config.yaml
rope_base: 1000000.0
qk_norm: true
init_std_qkv: 0.0192
lr: 0.000787
grad_clip: 2.0
final_lr_fraction: 0.0
batch_tokens: [32768, 65536]
steps: 14340
dataset: "wikipedia_en"
Each number is 200 + 40 x the weight over its row's rms, rounded and kept within 0 to 999. Layers, rows and columns count from 0. The size before them is the row's rms in percent of the matrix's.

# layer 10 MLP gate, 1024x448, rms 0.0575, rows 376-385, columns 112-223
102,225,246,155,255,193,189,152,168,199,194,191,281,189,249,267,242,262,197,277,186,163,226,271,166,189,173,232,190,183,167,128,195,240,213,247,212,161,184,162,191,173,260,213,208,217,200,183,174,177,236,233,180,150,271,249,190,152,217,170,169,176,260,228,171,167,191,149,232,227,240,170,165,204,193,233,190,208,222,123,200,249,171,212,173,193,224,284,209,240,222,154,199,211,149,185,232,206,219,263,227,142,235,193,179,248,233,220,231,193,161,125,248
112,166,181,108,238,196,205,231,258,245,292,189,197,168,226,324,270,195,166,215,188,187,191,176,121,133,320,273,180,148,183,244,221,258,140,236,211,196,122,158,171,180,214,282,190,234,176,235,159,240,203,267,226,134,141,250,228,171,275,211,200,185,178,215,160,216,159,106,196,174,200,212,170,203,205,199,212,154,276,237,198,213,239,217,236,262,185,274,172,180,220,195,151,194,210,221,190,191,156,190,216,141,152,144,166,150,208,197,226,241,204,210,184
093,255,191,135,200,181,158,193,303,219,205,169,218,172,143,262,206,185,248,222,235,200,157,139,123,236,208,248,239,233,173,183,217,256,223,132,194,253,149,189,214,274,138,236,243,151,192,264,163,207,196,205,167,185,176,149,180,224,133,164,216,171,202,198,182,162,189,264,166,149,231,185,175,179,196,138,219,241,226,140,142,156,167,200,255,232,212,178,252,233,222,169,208,220,216,211,207,175,205,146,188,173,190,185,247,171,256,159,192,187,187,214,192
093,162,188,215,213,249,179,98,131,108,239,161,232,82,165,205,235,154,103,199,190,247,205,223,128,183,222,254,180,242,268,213,213,226,188,241,286,157,195,204,193,193,213,215,255,273,209,149,115,244,160,194,195,208,205,196,211,234,173,205,230,127,171,267,189,202,170,190,165,171,138,231,198,147,174,236,195,240,188,191,160,230,271,132,120,221,155,156,176,210,120,190,184,179,251,231,156,195,148,202,267,111,186,210,222,144,188,177,180,181,244,196,181
099,183,238,146,213,225,237,195,186,208,243,137,197,136,183,169,143,220,227,245,186,182,212,165,265,133,237,186,184,214,220,240,204,291,172,253,178,179,219,198,138,150,181,222,170,237,186,175,183,234,204,258,204,113,200,238,180,178,237,216,212,246,262,96,149,247,144,165,245,240,234,172,175,142,198,216,178,221,282,245,222,280,192,279,186,173,192,168,304,233,253,167,191,181,163,154,236,210,215,218,207,161,232,181,167,177,189,149,275,173,188,152,215
101,173,345,114,251,196,115,172,176,242,178,239,257,219,197,288,228,232,197,184,188,225,198,160,160,209,210,223,201,204,178,139,187,216,220,193,225,258,168,189,199,136,179,221,152,222,217,204,254,185,222,113,256,160,118,228,170,248,184,213,170,235,190,110,247,200,144,199,122,198,171,195,174,260,242,162,171,169,194,203,165,169,173,197,176,251,152,183,176,221,215,101,179,228,193,205,274,165,186,196,159,186,213,237,97,200,171,235,200,216,191,187,190
113,247,242,150,208,146,250,141,172,226,261,180,151,108,155,223,224,152,219,254,206,201,172,222,124,186,273,204,158,184,221,184,219,212,175,150,210,212,201,226,230,164,149,182,146,144,153,231,164,190,191,223,242,171,139,132,236,148,224,151,238,141,240,216,172,182,132,190,156,183,252,151,201,229,177,241,154,182,211,242,184,185,178,207,164,261,200,213,194,181,223,170,256,126,210,202,199,250,270,225,74,225,252,203,193,194,196,208,196,252,181,164,138
092,212,248,188,238,130,182,256,193,187,257,162,253,133,220,171,195,248,190,220,157,172,207,131,232,112,236,299,287,175,228,149,218,230,140,122,147,263,117,197,171,176,186,242,188,221,134,232,223,186,209,221,176,264,174,166,171,102,271,204,238,281,259,166,275,273,149,224,205,153,210,158,182,271,241,173,225,174,231,156,163,232,152,139,158,224,222,237,219,184,195,187,216,172,201,196,237,176,193,183,189,187,164,199,203,194,154,242,142,296,233,169,232
108,223,244,189,124,252,125,242,210,233,197,87,203,146,224,247,225,213,219,227,174,167,205,236,185,305,196,235,157,226,173,176,223,292,234,153,224,258,191,234,165,194,174,173,262,263,230,197,191,213,256,164,259,158,217,249,252,297,201,194,169,143,230,158,238,173,137,199,235,206,246,234,186,147,185,261,174,217,199,185,159,205,191,189,164,179,265,313,179,98,216,162,186,229,238,173,177,249,151,175,180,235,196,217,241,197,179,257,218,165,186,248,146
094,209,178,198,253,253,139,257,191,253,173,163,218,208,198,199,254,226,255,236,147,148,123,192,215,273,314,191,212,220,215,222,239,212,196,216,193,149,124,236,241,249,143,132,193,193,110,224,194,204,215,203,217,224,191,183,239,220,210,171,201,146,164,157,213,241,208,289,158,196,235,200,263,176,232,176,157,179,266,250,204,151,207,173,215,290,179,226,207,169,179,175,146,157,243,226,192,210,206,192,95,167,140,284,172,256,187,230,226,245,185,191,172
# layer 10 MLP up, 1024x448, rms 0.0604, rows 376-385, columns 112-223
099,285,227,217,260,181,187,160,230,282,247,174,212,189,221,171,149,175,202,252,130,144,166,180,202,165,232,233,190,189,141,148,263,270,250,152,183,215,236,177,258,232,196,189,164,59,215,134,153,146,220,93,183,213,185,153,137,210,197,187,224,242,204,190,170,181,260,258,140,187,207,215,210,177,217,217,217,206,262,203,157,240,183,200,229,169,118,144,243,220,258,222,221,185,205,280,172,208,218,170,214,125,254,218,206,287,222,242,208,256,220,180,233
114,220,181,191,115,134,207,123,163,191,174,210,164,163,258,151,256,176,172,161,189,191,236,262,305,209,194,169,212,136,157,216,178,238,191,185,176,235,251,237,181,176,197,173,218,183,182,159,220,164,226,154,202,205,208,183,189,137,166,173,243,167,152,196,246,194,151,202,215,208,226,185,143,171,144,212,159,224,214,160,122,199,266,162,205,177,227,120,211,229,219,180,289,210,234,195,183,188,168,271,197,288,175,219,252,224,191,167,233,225,176,192,206
091,187,168,234,203,173,149,221,91,172,215,228,319,259,207,219,247,196,188,166,224,252,160,199,167,216,167,170,200,269,297,152,192,149,203,197,257,185,186,181,269,138,330,179,214,255,257,189,214,187,188,212,193,208,217,160,194,207,183,201,207,196,260,165,196,226,208,172,209,203,280,168,199,264,226,236,232,167,151,235,202,287,248,152,174,221,175,194,189,237,218,130,250,218,177,261,172,215,202,267,254,184,213,257,180,248,132,179,201,181,208,232,125
097,245,112,164,222,180,139,214,152,189,151,257,183,222,158,221,202,172,186,160,118,222,189,179,267,227,180,154,132,241,129,296,271,167,131,187,134,264,135,268,219,220,199,204,237,157,188,204,227,138,287,140,211,215,216,125,235,199,189,203,243,218,147,188,170,207,202,147,181,251,177,191,192,202,186,210,209,139,178,276,167,167,120,235,174,254,194,206,301,132,157,181,237,191,158,145,198,245,266,277,192,245,167,231,141,240,169,201,195,197,168,258,296
098,277,193,223,183,198,191,208,143,182,227,191,145,246,182,200,198,87,199,182,161,194,217,161,165,202,179,199,247,118,161,193,226,161,221,210,214,182,227,136,210,230,129,171,132,157,251,263,184,165,214,242,197,253,290,219,244,238,135,153,256,262,180,294,162,171,156,249,215,220,223,214,192,173,229,161,231,253,174,281,233,226,216,217,163,176,174,205,142,172,281,253,176,200,221,202,222,235,225,247,257,159,168,209,283,197,232,179,212,232,249,251,191
107,104,201,143,142,153,135,144,217,226,179,194,175,127,148,187,228,233,193,181,225,213,191,227,232,265,237,170,263,254,157,151,192,221,215,254,190,228,255,250,274,152,224,202,104,225,223,130,256,149,189,201,199,144,195,233,167,218,180,220,195,158,183,191,227,167,133,229,150,206,156,136,225,196,234,165,192,196,104,260,253,241,193,138,195,188,155,212,224,227,215,229,153,233,183,216,171,164,231,199,198,216,202,258,197,223,195,257,159,214,238,217,182
108,159,215,154,225,233,137,164,163,219,255,193,264,223,196,240,235,200,154,200,208,196,203,208,307,180,326,277,220,127,175,187,227,240,157,178,201,214,171,183,151,238,203,175,188,178,129,232,239,207,222,166,229,234,175,219,260,271,240,253,155,111,252,150,174,238,235,214,106,163,232,293,221,164,205,176,171,224,230,271,250,211,169,171,135,232,163,197,161,208,191,138,215,189,262,239,199,221,148,206,189,214,141,207,128,149,225,199,207,251,227,169,261
091,188,204,201,212,211,220,170,201,260,192,202,128,144,215,187,165,196,197,236,222,188,230,170,147,226,230,182,236,115,165,252,205,203,226,272,228,243,281,80,162,123,156,218,144,179,263,190,234,94,143,184,217,204,171,143,257,213,208,192,172,168,248,215,171,188,215,160,225,237,201,211,264,188,208,183,268,107,282,252,173,172,212,185,211,122,261,162,200,223,194,220,157,165,183,265,250,250,208,164,224,215,244,139,245,125,223,194,112,197,253,187,151
101,235,153,219,200,134,138,156,170,210,197,234,238,224,252,195,149,208,150,199,129,222,218,302,233,217,214,178,237,192,262,193,193,272,121,159,202,245,157,201,210,111,218,154,251,191,225,204,160,262,202,119,194,172,127,132,141,206,233,125,186,230,120,198,235,168,206,205,221,181,271,157,153,207,211,198,213,198,249,288,193,189,210,163,204,248,229,235,228,223,224,199,217,216,182,193,260,151,194,206,168,273,228,209,200,182,214,218,181,155,177,155,260
104,217,220,225,225,220,89,192,141,228,270,298,176,201,159,201,220,143,188,171,158,256,156,211,180,261,237,143,167,227,177,101,152,158,158,200,216,115,279,149,196,197,187,166,176,154,212,237,205,203,173,188,181,176,194,156,296,184,200,248,183,170,175,216,204,128,230,208,219,235,241,244,212,228,196,185,186,170,154,166,124,291,187,226,193,212,95,248,136,221,185,175,194,201,232,269,232,209,142,238,206,231,189,204,233,178,246,220,212,162,215,228,206
# layer 10 MLP down (transposed), 1024x448, rms 0.0592, rows 376-384, columns 112-223
102,149,292,234,243,240,160,158,266,159,199,169,191,139,247,240,199,199,209,216,190,246,242,185,206,250,179,131,168,173,214,137,227,222,136,211,160,234,145,237,184,204,160,139,174,283,115,112,240,163,243,273,196,173,215,161,220,246,271,169,244,260,207,136,191,206,184,248,168,178,211,263,230,184,200,202,210,234,130,108,183,241,144,197,227,240,247,161,176,182,140,189,238,245,94,185,150,266,176,207,223,170,159,226,168,192,195,229,217,162,192,177,299
108,206,212,176,136,187,178,198,191,204,219,177,122,211,165,157,180,132,166,258,186,139,237,185,254,146,109,168,198,183,224,237,210,185,234,196,231,162,228,298,234,166,134,212,329,186,236,130,180,223,236,229,168,251,153,207,137,167,156,277,242,173,219,184,222,243,231,316,185,216,253,170,173,136,128,222,218,154,192,140,198,116,287,143,203,161,214,194,172,174,279,157,258,154,271,273,244,217,231,231,211,176,267,99,247,225,248,198,197,160,214,190,173
092,214,223,169,177,225,247,148,240,256,152,196,198,221,215,194,253,295,189,203,199,136,207,138,149,196,221,237,184,242,255,192,101,211,205,197,201,217,197,123,175,229,210,206,208,186,173,189,186,301,223,184,191,208,262,137,224,203,302,156,229,221,229,233,156,197,167,163,98,241,149,269,189,259,195,200,180,210,260,201,305,178,202,249,198,232,180,174,208,124,259,229,206,145,192,174,211,266,236,153,159,288,247,186,193,268,257,170,209,252,163,160,243
097,272,166,191,209,163,184,245,127,226,243,264,267,203,206,165,246,205,137,188,207,215,151,211,203,205,180,218,198,199,300,206,246,230,189,200,235,194,221,207,240,237,219,248,150,245,226,230,145,192,184,147,282,181,270,213,194,276,208,142,237,170,178,243,88,149,182,181,113,188,176,188,147,154,247,260,199,239,203,209,210,216,191,267,222,203,190,143,243,201,141,189,215,206,177,179,134,214,255,180,216,136,189,205,177,187,195,177,162,185,176,300,207
096,273,224,190,219,164,171,111,182,224,216,178,176,207,223,190,201,210,307,127,235,139,159,219,123,159,259,203,211,150,181,159,174,175,184,165,185,153,211,166,192,195,206,230,244,179,196,181,144,144,206,248,214,261,249,200,227,250,319,172,137,303,224,140,211,190,181,184,180,203,234,204,206,269,202,228,213,201,257,163,221,149,250,177,160,198,207,168,186,252,223,233,229,160,152,251,200,252,249,189,249,130,189,148,152,268,237,161,194,167,170,188,232
103,188,148,202,161,172,171,234,185,188,172,244,181,194,196,205,252,218,133,244,228,181,199,215,237,227,193,170,216,208,224,217,199,192,199,274,231,238,196,184,192,220,172,193,240,226,263,122,266,190,185,142,260,253,194,185,126,178,197,262,238,169,96,202,145,179,202,259,199,203,224,180,219,175,186,216,140,173,223,211,157,159,180,253,258,156,196,266,207,190,239,157,244,237,147,167,104,252,175,175,186,193,298,221,214,169,167,245,236,209,225,222,173
107,200,158,220,208,250,216,155,149,324,167,225,163,209,182,217,202,273,208,216,262,221,248,196,137,215,217,202,171,209,190,140,197,181,196,142,235,202,302,245,197,164,198,216,165,129,165,162,177,219,243,167,248,209,189,128,190,209,244,214,164,135,185,188,106,203,184,119,155,280,212,158,191,238,185,181,207,180,141,205,178,173,253,175,191,181,210,195,173,187,182,200,210,130,231,157,254,232,171,166,222,210,199,199,202,201,157,127,219,179,203,271,179
093,274,226,181,167,248,223,246,190,196,155,285,220,141,227,212,143,274,99,263,231,185,179,137,171,190,187,256,184,246,204,110,186,197,179,149,200,161,186,200,226,226,169,244,215,227,214,151,196,276,189,170,235,227,203,231,168,147,232,274,244,162,243,180,237,275,124,233,199,212,152,181,227,200,188,249,178,249,210,140,205,140,213,243,212,232,220,208,129,203,220,156,253,204,149,104,172,200,207,237,228,154,242,215,209,202,213,244,197,174,186,87,266
099,236,213,203,160,232,191,207,177,158,262,123,160,193,248,239,168,195,232,168,243,157,260,239,240,236,226,195,156,245,169,141,218,190,115,210,209,246,179,293,108,218,257,140,214,223,237,216,152,243,167,183,204,151,144,167,167,244,198,225,128,199,207,147,181,215,164,223,234,295,263,88,243,161,168,236,206,161,215,172,265,167,194,204,181,188,192,220,112,168,254,203,170,249,260,212,156,161,149,197,129,184,270,205,160,223,241,204,255,179,271,236,168